config = dict(
    n_layer=12,
    d_model=192,
    head_dim=32,
    vocab_size=7360,
    norm_place='pre',
    init_std_up=0.0171,
    init_std_down=0.0171,
    beta1=0.95,
    warmup_steps=228,
    batch_tokens=32768,
    train_tokens=271200000,
    dataset='wikipedia_en',
)
Each number is 128 + 32 x the weight over its row's rms, rounded and kept within 0 to 255. Layers, rows and columns count from 0. Numbers have three digits each. The size before them is the row's rms in percent of the matrix's.

# layer 6 MLP up, 384x192, rms 0.134, rows 257-383, columns 0-95
127:155125120123145096075133110149128151103089117138197132163117127104139134127173064171173103098152065132107135108129114107160128134108133038129112165152139145138141060133089144071141167105130115082127183120101141157093184140187075189151124184084235143146119107102133114147151132154128111134
105:102103122143149136126136145075137154122039096145142134143140109098124155089119126184111188086154099109126163158076121156100083152127132149158137122186143144124191094121125122119087122092073116203162161119085133135166110191150206146159141188133222121158212136127092141142145138147123125148
090:131108081130162135090146089184115173137088104140150141130121125146187144157087134146129104090203165079129086189126107103133088054113155129118125096110161111178067159119174125078109091098099111166154168161085071124160093123214157155159125187167104116112142066073102118119138121139171155107
029:097117139148120123051128199133137037105054110182143126127219082149130115139111123151133125139129128110119127064114124136127132136123127110129112147144142172129188071205138117046138141127078149145165131139069092119150128146175154162112114227076125136142134124142167204129186123141152129114
105:104123132187121154141093109157135138122171135136117142113175124119096112180104103086178155117139069114138222080084095117125093203169132095109123111137132163167099110122119059123084171171159132139117090159138141177129105189094144145056086107122141110061089144200089170088127135064187088134
024:122120155150232105121168132143134118134129112150200138145144119124135101138126125139134142139128155151141123040133115126148136127144147126124114115145127142074130120123124136045175198130010151129134109128122122182148113128153128195158139134076121136138094111087153150149132116140114192138
130:095159162161163154103152126108122107115090085136108168097161107071125080107086119108180145096177115152068175165136102131182139171109139100150090153115134168155165097185138117113063140130163124117161130112107094138136105154108175076075078143126147097148090156138117214099158090124147177088
087:141106140118102079079132116149165112132167133133133153123150112073072166119143162120143064088106163204111137032110085183080140153150118135075136184108086099119182109175140150086111179115109094158071059129162155122106194140146180164069134091075147101133115198121207101143149163144154114153
091:135122149121132087115085115117098070169149142129144087141134128177170117177120091172106113102061118206141147102113130182127143136101112126167134119144102147103158122208136061065099139143065098104142135087129157102107158081128159139159143123128096070172119140123191119120099165176101116085
079:088111105123192156075160116148115139091106101146117103132151043120109155211112101139108126125155098134127102128105113109127116157133153128144120168137117106125050111129195159092193135106097128232140115111082111148165174217129137087121073103093148126170092195135114100149178089129146198139
108:194146117145116135147078089144153111151171112134145107145152135144153096152064119125135155120112210102079130102151115162080098089160137068132139114200173111129123107109165109111073095137086176125110200115088140137196136093131154117102126145124114081097146142121127120045131097074116166158
027:098129143108194114075118115159129032080145116175148145191150092139107119109146109175174146073121117146117142133113067120117123122126150139093100104135110139123112084193148133061159118079096132092149203096078120155168110147142112141168064156122149121133140131140160126101157095136133199120
114:149056173130191118130156079115121153149152124140158136171125145148172119119169101131049095084144167110181123118125110149123103166087113170178030103128122155156008052125175072135078178122134083114133133160112127148154194138152143156130124125106154136094114140140141136141136100165082165096
031:120146136144164090152135120146113093063106043190189152172122127128124103169118113190125156117124115132130105135077069157135138157134154111119123092132129156109107119153157139052173136143107129076165124100125107157143079145146193168134098123119174103120142136153070118131109139152186152122
121:127144116197111091156090132153132149134141091124132119113118105084104128113141076153161151101089177109127133100175134124165174117130128204112021128161097144122129143159138090123137108151113105100154103113107146146110130105149125155139070146094154056160102153070099153127195083123117086125
087:065176147148098116116151119135129143127144141115131149135077107112095055123096146180113140168066144097102105106073103137160136120119129045146113143119091157052153081127140142135138083086082158142142144131129138138207134165136112125092111169149109111143188103130165160136160172185146127092
086:105121162091137183021148108095175059105039074134129141163102096135126085114127122156131072098133151131157098147138133110096096119151127138119128143122122117137082141156133112142157187090064075137128183111118175169187091146115092145174134151127111145127165140115110144146107184118169130134
100:113113148118152120154136165132104103117096127123111150131100163142101105156094172149111150155090167132156114125096130063102175189128159143144114096124121122104171131132107132094159121105117092075148096098176101102082165159080166093100064156128097149174162134127070111059118197174136160083
113:105096122057152139103112133156077136126156139156131179156137127158099125170134095134076090116174151205162172166164115130093141140173140091134144101164105150121119112116154117092062157143125133130118101115099124209138108065210133117107126142116106086176135099132150135170094119110111172068
098:041077142110166100101087212138158094156122109137112122184106111125097124109161112181188124148082105093096121094085115089159154128120105092133137127099103154104136109150116091128130129043147139147135226095140146131152152152114105124162092129138106125125093127140124098101080168176128162138
102:102124125152154029113109155100110082072087143153116123153077101149165135168116122182125131092135132148095137080135120133103138075093096068154066134093158122194151119183138162100096124092112140114171141119158136070147084143106132150121143125074116119094116138096107109104095141127113149142
123:125133099122158157118141139145133115120160043162125166206149097147164131101153104163097170144163134102118099140104121090181082103082148093101119109125172085150077103129117147095104114078128137135118194155068058119190129117181105160154070244117158140095080118116130107112175170175100141121
119:089103172135178107112165112158161153058143146149173101145111128139100067099132139135135148144082080168081140180061105085088146105157115113100146047122118142149130118137129144115130135177101123072135089043138111150103123113173102126156131092180165098179172054168153122174099081128162135158
103:110169133142086034126110156144149078078140143150098157174095159124156128099088134153152101098121123141072157078088090164192156087088137083098167115151126140171121073194110139112105106147106120139190144149146135114161066131121198209116148091116140114093111148175125121142153074145160207095
022:138121125128196114136120146129093100048104128189203143134061087145130088119129144137173126133143117160077126094131075157122082135186141134099117109185096139159130089177140122058163132138081121031205127126129134168134081137139146157123109134135156104129187119132151133141138109131147165132
124:099117175141170075095103182133161119099128130138095091183143120150120065170133104145147201115073127134165102125107122099111156190105182141121139106161139165077167078141182088113116142169123136142122115110128140100124157145109115159141138126156105110165180125177150129168136115119100144112
025:137110177151164120091128130138129105074096053182142110174147111156143097164127093132108215137124152147123156110122102140139127128134129197114120063139118167140132115135143123018087130146090094127140175089112110125132118117218175203114114148120115131130157116156128187091150119148128130076
101:105188091213137103138123125111060129138113023159157122117099116151088127159130150139145153084139108142128084099171114153145120179073200131142117099139136094127063174149102155069131142138162155133203134108088123086074128132124119129128114163118151169158144135170073146159142101095128104119
101:111126132160151127178082143117087114190112107139114185183113112130050143136158151139120122099087121094098113148120123133046202159137132095106151082107168096141172129131108172052131069137113112106107170114065112088132116121104148093095115210052177183110123145163141128134147150139133111117
104:128136124109127115127056155105123110113062098115144167141154134118120111123141112149142129084163123125069127143127129099105070103116179082113055154143187131151155155177112164110092171130112063124130180080123079081130134119153161108139103199120173165172171113127182231063122127112067169135
115:119126155114146127167155132137071111046124133143130101164192127179163070178054094097090165111097137150143154136123102163100094136100101155111118109104084116175100136173146140125111136160086167161136128105092098119119113110107147095095119154128147166131124137125165134155079099116099211156
117:117121146144220044111127154113113109145162186165182131148086088164141121110107084188123148160053068152074077056083098118110134074105140098130087115095090125119078162111170088109082168131104148116103173150122131116096105117139122146193134164107128109161123136166145115152115098136133129149
116:122102094189120106091108217135109106140124161127130169191131142169062123209159158180143150142119114126148123110093101154129184106190131089121101106127099130137186086127125119097115137155206109121125117140118086145149102146107142163139116166125123108187106102159172148096170042170096137131
107:096016151158104131099070136138147135134096178173154110130085152080137127136175088182125119121172156162145125159052092121135097112196113129120107130122067181115131106130128135100168091184133113139111084081103114153135114175113161181105125111156124099172163070084187157154194111096174133129
130:131085089163124137111104086126110165144081138145139163127151124143134105135113089147128190110165132092083108171104110174156203132099119140128097094101209117149121110115121146094086165131065170119124158150127149149094116128153114117103116169147143154174222076107085175087126090099158116104
096:146143167141149127144139164161092076103096095171116079146148128218190085108160127243140190175157101150138126117128125124208143083068172065114109136132082093132111150104130156117156113151090174160114152105125077104141091127138126101143136128056084217116100120195168128097122168119060134081
100:120103087131105129104100200141090103148115100147102086126112091133093111151075108115214115060107109119118147089080117115137104153134151059159208121111146150128188104167128117098098111166163182184132142128132168118078112143173142128152091157073203137173168096149149103129127097123168113121
127:152132127147161073103119155116161117135118108133134160146134157177142133127127080130222154102049128142098103090082103134136142107077126143087140158125130159173136094122087105105087128121117138155168168109103156129193081124125098198172103158114158128173130174170043128124148072115158118132
111:050154173143175126075146078159106083105140148152159133201157047175130123137112150151073080154101124157138145130151108126175141110117113147108095135133114115119099108190116079114174211103110171159126106136133081118163143107126204153105125126118141134101097112116106130156098170139067115095
119:177113124211143071146089156126085130148120076147098130128115083122092073169111156101198155134128171138095110071118137155166094111110137115122103165086119201151175147103160013126110107162125158145120098140092107107146118161181173138102070118113121071135148081162106130126182128127112123112
103:062096102113099130072115119171116071082163204147148083082101095175155126175085184120119102133106158154137137084105099142158105159118152127118175141147166085115172124129206093113121113167108125156152121163061148146218093125171111060122134123056124116131172154122185138123179184118156163125
110:140138121152159077152110145131131114129136115167165056104067055129053057158121080121128111129141073141172153127109131109097108147164204125093120126142151152126108131125110139129184063146134154113135150090084143140167104090172158147119107130143174147087105104179081097121124144170183190161
107:138144161130142053164153123088154134124080145135156164140138134174126071096108080138151162122120135118134167138098114140181166095125183116061077106145133223108124136158127130107135159172131170074159143113112135172078117184103153098156126135166142122135173101143137097082138091214075129182
104:135107126164141105154080125159163123090091024136126214099152080109161159147112094153113102090134157125155169150113140113140131084106140134141127072134185198104200136142136128121145182174125137152123155105083068101100124087189199132147108141119119128096137088109130185109135125140132098107
081:112125113104122120106098075138155151075073134128128186100130155131120167179092092127105112121123170205133150120120130132166146124120092124165112178108172168161128097221104093139106141148125120091148064146110112119113109072164176074115111134135155161108168123100105089213087088129111098115
101:111099090145143124084128090176048122147098142128178132143102128194139162173120082184076098125140128174039084151074117111149146117126126154091097165118108135191122141122123088098152127140098113123137110131147125094101128097137173122111125192157129130193077067111164207132111129141099163047
111:121123192119136092094164149145168117103118106130143108108142189163153119094112126144126169136115102123171066037171125095082099160139065164136134100122150155144161081167109068085126163127098124112153129129130150104128156152136121155130128105075103154164150088158184105164085161148146095140
091:089146175111164024150155204085132131144103051125128175212129142189149172187106087206104131103142126123065113086119123142073158131131144079086125135213096172118135132143134122114143129121079138145125107115122107080109148125116178115129106118151127069121116101102139127167111130186144108128
094:127142126117143129132089134147088119129064168148130077136098152103115178157090105137167128128113165149094109133065106170151189117155098127121061133134088095139096139159143104098146111187079110143150048115108111137139116083153156128083128148144111185170143065161130092170150109140101118117
105:096103143093158110116150093103093158189103123148143140118097110120111109123134093150160101140112132174145110082124073195156120091137168089153109100127056103143095107190090150088068155097147100155201118145163109103154135165216108156170137098168103129206139104142128133136168134112160162127
126:116137174191143125076108172161144150142093099172155131085157141126133141133120079189131102134101166156099175154099104129107136095116117092145130161153162174079184111148108090118138090153102134151095142138159050128147148110181174117126120159112158165147121133162224100129081077092167234074
113:130103147141118089159146134059153124142087114134128110102140105083116143146090093135099161158100060103135124084130122109144134135132137140157139137110039218126143119126105164119144068097121124117133121159123091177097118158133183075146091131146115127184104078196135080171164069168105173110
109:121143195107122159145107230059060122099084131135109144132126111171160079090091091129109151131114081157134172148101111110136064205120178140131132100118173134189162122135156138115102075141156091110138155156077116132173142138126166113115120113101158118143136146172132173118099144151063105144
021:122084174191126100164137140143113076130085079153131109126185113191147127123119119127140140102124050136101162066093105187144122137136102156111121109146121131149113018130130076076115131217112138136134087188119107120142041130141121154131115140059131130154128169114146183126152109151145131116
092:143111140132120162164096157218048125150137133185117168153189116128152086096121161146158101102104135181148213113107103187145144129082125095119099105149098073173185143145140136092114096135109123156107158081116104137129113162139129139125135056086125147118202148126141135174114140105098100159
085:165096101196073152158115092238129079113135145137125165091133183105068174068184102127105105097185173094115072091027111144167145118107115151160086110164119142150129154150140173108168180159124086083109093100103118148066144147134139164072141125114121094126086088158125129147141107105139174086
112:154128181102160050121146142111124131107090090155146129181104127099142070151113120127153138129154115188114117081138129149161120187180160046141082078124174159138125158128168108138124131132135086140134122089078137114165108126217152153134088097079133137122110143155104183128098119126165130146
089:164123117121140124140179104129159104140034093135136156105101160149096149209164049136064151146183202153062069117106119119117105112121146140088138151124157211129112142137164165086166089161088109066123086116145094182124134124115156145151163145126160069150140141132143129125116138080185147064
030:107132152176167104134089131187118150040099064213163106160123054128151107147140106196206164164131148111080171075119076140114141161094140159104115074145137182143162113166107107041135138142099105174168115129122091144127141123166154157126057141111160147129170151128134188143121126158132143135
106:077139135140152099078118112164135119126117139139162211109162184085133114082136131136084140086165143115158147184120110092089172135138131125095179105116095179058159088097128124121139106125120102132108084130080065131168114208126178138151102152145089150113209148182114138122173133127198087057
028:131140141138171134084158114128135121104096113186137139198066106147205070142136113134196139146134140133123147119101069145133137129153146170139153136134128160119136129199144112103089117179101186080177130142113104121116138129123169176128065125114133066145127106202088202151124119189117118096
103:121161113186122122099093114194156119085105103150133116113086112069115069169123105117188102091158073122164134142128119134107066155166196145174055131102126136117113133151089103114147106143153104109150140057124140107144161100173138151116016195137203151116114106190099113139126163142105144129
122:142186093116147082152134151140133083108132070116119166065098138170117153160119101173079168129151170148124106045142136159176089174147154122107135143134160120129130157159129148116135120149152174115107096109178108081098130128123157117131069149087109134143139127115108133116234120201112130104
114:117172119178110124103096085144126076106123046150165118122130092077170103133129078161052124113152131152144168131156137125198080144138140131094076082135130152105167134195124119144195169128145131121151126067072120100119102089115126126127077197147174148123134068106113159113133158132117097140
112:138146145167184115096168132104118082127126134150167135159127147132090099085122142171090115112143085097102155164121100150148067164120224125099089134139155201129116115110091154114158126151135077148107106135119087207148065203186081133127065187164104142100170119168108171087134149170137151139
111:063127156185128130082184081089110058059065116123170130176129107125157059166104071152121124187133156135087096134152115172151103129142136122132120160118110113125121102132114143119113185120058128151084104088100119085126124119104122113093141179158124179172173114112137200115135159164087147097
117:106072138121205120135145093172132136159095174129102108124109107117125100157102116161113108134143155059151153116072090119072124113103108094117101088134183182134175101146154138128158156109062131116144146094162121166027177144104101150147130110108110132206124106120114135184194073114080113133
094:108141115094138153171143114119047143082125123165183154118117041143162100138066121124175092157128094108162158138128112133143104131128198093104140143165102107195120164143103183108193147149063191142200172092145126150103111137147117126130115144095133130128169151122128139156079130106106122140
085:142126168111156069115116131067181050123104097165116165167109140101130087046090139142164112140080090135096158101178128093112096110126129101103170145184113133132105080149120146139129076129189086130142123146080141124198103178089104181131112080074140101025123163165113109145110184104209134162
088:193122133142114096098145112196165109145158156147104170136133161123155078117201154136127092101117204200094206154093101175116110117177086111084125155096117129180138079163175134107084118125078075110057091115128134199089099165142130110126144169084120134114156162084178103102119108164144125132
096:163144159112127107145115108102162110104107094142124188141154120157136165125126092101000132121106131109176092071093142164094118199146117145097094158114122089153099150151152088133144152096106057130155093161101131111151084150121135145144117154092183114105153125066121149138090168147123100081
096:173056119129109079135042166138146160188108116129118124089169103137076171104221140148135171136116086159126116108115130116104146182189150115161113147180175112093212094134115089107072160151174116133146111096112167137117165136178144146123095166061161085123179104128200106123120103134110147137
106:147078156103120158101143159187150134186124103162145162116186179110120119130132105188136170093180180135093105161024117088138100096138159142059093179154181123146110114124190079085078088197139096157095138121108129161128084118106188154122121150062160138102095126111153135082119144082153197125
087:149069143173129149073118093135133146081182117148093128084156079140149149158149112129118129127152137138123116141138116177194129151163144170147108150150142157165117153109092106114122141182152090082133121151066100139154197159143148143111065102084159084161197165072067160063173057121169124067
113:119175112074118115075135119139140131125116152141133148121119114143132133176069105120141098107080112177132188074108083157093139140127117168080184189184053135100158052153121125121120152137066116088122081126087124085159117145128146172159112107057083189149117158171130121199091120114078163159
123:124125181127147129102155196208132166128141131172123124116115110098157090138164139169079167157161116137164126144145110086083100114184168162055136116153052091109064148094140126118164105213129129086179114116101130150088125115143125114124085085140151149112153136099199103130142142119158140117
122:130070189145105112107126095174130132159108132157127131119139120044146158173111116171161134116137152100131125095076102148177187118107119133152066143170150133124160113129155080115098138187184131171138137131181152136088163091174137148145143116068121122131066125133124121130169072094120105084
087:139060126093094160151138122091164119181192147173142107122180133152132094087180128127085111119123157073121115129137106142068110173160216164118135064128109113135077149125119123127126107112144071099091112133107139135103166183159152114069124148118138131131169086123160195115131136101149155134
031:118100107142112126078140137137128051055112093181160132152125091127110124119118152126149231127109126102122098100109063130141125126139167119163123113194111135140142109218118133083117173132085131111175142180121084159121133118153140164132099156068146089129140142132149195151121136142107150110
100:066061134146195159092122120154140173149089105158112147146172167126141148125120150143137140125080135127097121182139082103070112130172094119123080160169163144113134084112155118091173078172070186155089163150133111174184111109133095126160132145160096145152181137140117126034111130098141150130
026:079090132134170074071123105165118085080145040191144147104133103185149106087127105164142124090097103122166112065087094114133127163187164151103105112140130131162122089143117123112117119140107162089143161106117102146161070144134131176090114164089134121127151118126124149131160097091151163115
018:030117113115135128113121142124138095117075025177189139175130088141129091136131122194169126102125128132136178089081117108148134135134141125116086122205126138143133034138148114085116124140082102130186125137101094132134105208145173168139072178121158110132136125139127153142157141137121157096
027:121098122118214111089128165118143105122081102145148122136127129150131118114125120166132127115121083137124172080036076130122127136141139075130113125148051152131090102136169128049123126139120127140146095144117141162144147126181213134181111133124176127086139140131140158123120132133171159130
106:106184162162109108118137092135147107120160142145189093081144141128163082151059120154160178119106108171125176093100094093137106142109147069095122116182158126083162168183086108113127094194085124085148155125145153147169124110092120199094153076143116057128164084158123128094115123135088164096
116:069084130223150123152149110138097137090134148111123136107136166085137121108131096121155172164173140093106115126087108124113123159182126151191071124135136118094145097080146186115094143163123117136112124114145100158101159167200174152140125122162145105229136119096152157163195118179141164113
028:120162136130119087122194167168111011099118090224132155152145110124124100149120117136119115141135118148115132129124074139125140138117147109134130157095132151116132099225143124023136131124127123113158153105169120174123150130173156145122104215103204122147142104115137150165134089104109126106
116:152129138123181074114074162161122103152157064126149151181096159077083128138133112110109117122110115141144134130092102074125171138093079142117156162160105138136140084183150161113122104140096119090143118132092154143152133118098116130137111178077144112127145151160141155148064101139089087086
021:038118154106207129039133119157140098115122101173156163148089076141117085140111136138143120116119128133083143142046027140230136125173143118104100135206103179127148096165144127038139140155093121122177119126101109156174120157167149126139122203115127107175124150137158185169123133123157176141
096:137145123152106124152161096132121125110129093145152151144124097178114092080133091109135100097137151082128134017145122187121121182167152100124117099128058109173086085159124195094132182081128086137200081138144128122167112220119160165119093102091134119134150154091098126105119169163131119177
114:094077103163161124094093121131135141125125090125150132133142135112183139143167109133163186118168128164070125150142131176086112164182154080165128065101185105141114117135069162106088111108154103160129128105018135154163139054122140136099100135146213129191107075139168155155181057107157184085
113:096111136145114146128167090142152137092127105136190139181165119171154095152144086132136156073147090114088156159087123188139108101112161092121064108075146129150154107204117163126145153135108129156133169137064072137172109107131148147112114118149153127145105091115110204142102148113111136060
108:091118177171126129159125191129098161145043110160130185123139137074104166170088124156126183139166163102102112071078114144108098126135129134128181171110112135107112158107202111108152079193107099134110095138149162147121138121125167149127143101165117129119184102166123096162113109112133153068
097:125140082096175145208124136145098147139160155144108106133145132146109135191130050094119134107136128126102100135164111183164172147135101132127143129108128126189095143215119131123131142174185153100162079118132184184112079086196162114165114116064133178132107086100137120163145091199071146110
081:105138120133100122092176148095155047124114087152154202131139092126119140114125156131122185165094166093092076150136090076113139107154096171075122096131067152143131041157089177104097183092123154113158111167076126129157083109118083159114143194109150114111172189074169113091125191128168097140
094:132146168132139119122151114151116123120127118163119166136098103145088027099134152173125133055100111087129198102146103165136168138083173133070156153122087131124119111103137181105112154145109110069124104121085144147157055144131082131146143104159144140104221171142117159164112175104143110156
093:151119122099117116113146194099162147153122120175144181142173073117091106098173143151150145162159125168099074105112114151135203100047212137060128117167118123112157151109164100114117137144109182117126195091084142111115128144226183116166106125141119130120073144130092094139150120100139135149
099:160183138089198138198143088148119099091152134115131071119137143138115078055100129168173127106079120099156107118159120191139154157139159180132134067169066120132077088152096151080140118187096124063131161092103112139131103166151105173128096113102100148094163149172120130146153119143101178187
116:092039160135124097133102164115115071117081073164136124160161131147127090147104101137159102151151143183086151134180098099122104073071141160135126066128120125120093101172163181109159114079146086134098082125139139067143138094127137117115134148144153158099143098083208182163213050109154187144
122:072113150113201132137113169071118091149129177136164147175099103140128154136130073158067109173106142097109127143116107128090185127128095121133058055118158173175135108171079107100114122131054108135128122127129120086121176134102137133141131214102124138173155095138128150154098182170077145112
102:092114125065104133044084174146112109164114135133142124145171120146148101130124049152185107145104120093129154071123114110094123147174136089139138171116118169147233108121140105087077183160083144144142132088148175171144191148141165118140084135154150141167182133185120134135176136130133153172
100:190114081151119130066152128119123082095162096152162100135195129171190091087175120102170131104155119088076134090109132173159100128173149123083135126152129107194095129117155145117156153154063124132094177141123136118107150125113145159145098133102170142101124167075149132100173111167084142164
097:098148122126149099105111157137142136146076135154125097071154112130126122114116112138197137146126095208078164095161106108086084156188134077121159131170101150140101097133155098145102127105110137090126133161133165165147141135096100177148084071106141105120132132173165152153160069087141123147
100:096133129078148111138111116134061110076040170129131165168102159077081128104134125173129126107118126159122098131116116130121157072108112107115124093125101146172192115172082145093136127130095111037218139109143154100069113117146100077139144172109109156125099138171143106169123124173085110125
096:073133145122100110116135207128111107109074049122184143096152115135172133169132138123123190171080152097079120142117126113093136127119127121155190205124113167043125121192130134139151185094112134098109153117140130082161145135119167136121127150140045137143136116146117159078123067141134186134
031:121130190145132110118104136164139066113116098196159127147210128137127107097130084162153110124130144169081151058124055134162120134112172093096099161134136134101126091197160123070143139101080116091139118100135111181154138109168114151108084128125127104100153125122163166150127138097123182111
107:124130171103153099169153162137084126157089092122158160149130136034181054121088103171106166105178077150038125087162129137099097182152141106141138137183197132150163153110116149120129136112145130140141112071115101142145106147185092171139123151142133130135132101096108164093110120194167110128
113:121152113165044110204177083212084137090151072136130101127084072088127149133093084195106190158137108123132146096167134190165119087199135099165040129129161113122168155138113155135161100140155128120172098102140116081143086090195122163144081145105150133122115124121135159101118110104157174138
108:135080143190117167162112143206155186156120068145143137122142169134138138146158136152148201191148098100142112181098133070114109181111153092164158135169128153076120071108139131132123107152145090133143113135112149179154095103140116105128080114145104121127166076211103184143148082113171187102
100:143095101124146082117099182122164092159119128151116099152164130113122187142144114108173151093125081110095079053082099131140152104128124046169103181129158126123143132171154108079044102200115148166149153155090162112124176139113118121144133174136142089159096062165169100118135102103110152121
102:136143147176128065142079135090155129124161092152109156142156142092141162122127088123144188166171105111164114124177114177149118179146160133114121095143129156135131118108097151132101126169130213107173124138111109092153115073165111189162072152121129110069108094161116173143172091131113078085
031:106124152128124103134143148135124090096083133133160129187200149203132066124160140132114133131123114131128127033123106120122155108086135142108120218137126131069177093148166099054147152132111141109146183160114113126143116147131089203149093129116139138138100128132142174161135139125127127139
099:093148178149117091150107183109096063099078112122158157146120099132115104110132123164124111104089071136159064058120128135094154120115105124170128112125058132134149105159136124097083183089147114100167155118120120112121126181149128176169144098119133063141164138139154119159095174164105089150
117:083064108169167140161109127162070136093133105140123097086125156119155093159126143127098190187099119153153092184124117095145084133171132111124107048186126112185172118108132099126127127139133183101108103130062126117146126124167115119125049142150199151105089093111144153104148106165094184160
029:107115145162136112107132136117129092117116015137153145162138107144039113132163114161146218128124127120150121133119099117146154114129140115132166140134118129142124083153118118124098153126136120054136123154126141125090131140128182126126081139129151138140107128111146254187155113136080154120
126:143141171187108112090105131112111123079161131140115112125113094162125082135099121159120218097136084104136103107112120104099099188165189062142112093147154136159132137135115138125184156120070127118126165125128106114120118131134124193117120176153164105098140117151099172152143161129130188090
094:052127146146169163089087152133109107188090106145116107146125127103136111137078086132108155108104108111114119177122118129138128157096125118136109059195137097130087159151155083135173112201139195159166143110084086136103058089095169104147098116178115150143077097163095174143146105072135184129
097:152105135148166092200144098186099060109091105118177114114122142135119135105098158145170122058112165097133078124114115132150127164152104138084156127157109131142071116130125136121158139139094140072098064120153140131154166129177152117070113143078106155148144117163135099124157123178112140168
114:071086118126157076117159143113165090141039065147138194177188115061116110097168146115129140106151141138109110146165117175111080135146113105139154092108119099114127108125068150109153137164136147162094094165109094123177146138122172084138141165123099194113129108128149192161134142149154110128
108:151085144130134114167145205123107127146123093147146128198157087165163134153105124194092169194119140071093156117104104131086125106135150112128116162173107153185117060145179105123142094147081076186118103132075161142126078088098149102115135156128147103142126070158132172116101151110135128055
103:124101112196123110185117149182162164154094027134175122119141095144081130141123127124125105154115165126156153060088122117120079134123126141086145172164154123089123056116181143134135122114111165157107081163137097115191145156201150128119093098106110147113179188145138107102184133109135098119
103:111162117121184124095132065155123140165133138123161190119141125081115133173145110139066098096133137102155113153177126146186122142135128123116124148131165138118162126144144121107078176150089133127147087137120106170056095072197124134178135173131142074160114051126113143170185116149109124041
026:131101131151143075092185127141117039104123116175149152158155121135129123121107147146116156128142155141172077115146108169165127092140130119139097127179126131124148072160126085044135145138111169126171160160137139120116076141131139172120117147100169117128112118135133212124077081128083144113
095:147137122195161075130108153138159132131117133128147144151186108175136181125150119185169177173123106109069163012106117198071140206148161085183096165166164096142103147110158068123135151128125105162140080075150140147132150157128224131146086120097109084181099094138118130120156069103163146089
083:084158160138131086096122192121103089132110119135139148220122161171181111147150079171169134137100103131096060089109114165096221121057141186113128123108042110061145112158102103113138146139145157061131159087152139070085189116152124143145182161171112112124118112160150123151145090159083116134
092:083132114161113137108088102148111115160115127138129089124188111089181126124147099100190084082072068187128151146105105151110126185111118129102159106117147120113078155188150091101136124157131121133125145092116121167093160162085175120120079115079144147131093118150123112133160141101098124124
112:108152147109164100137165109119134162135087108145144151157099130182107098123130109207092113188133150150146183136067103130167186108112147095077069108163107162141150127132097147115140173153062141117172090125156098150107154088176124129133139139141133121160151085148113179155103058093092117061
117:143088165181152108083129087118107147148066134171136121126136111111117138155139113155124110141150048092108105114141109180144201126083143151138131119132166162069173141137146105110172123161066126103130117124083159150109143102142160141145127161125088105155164074156103105107135068071103111089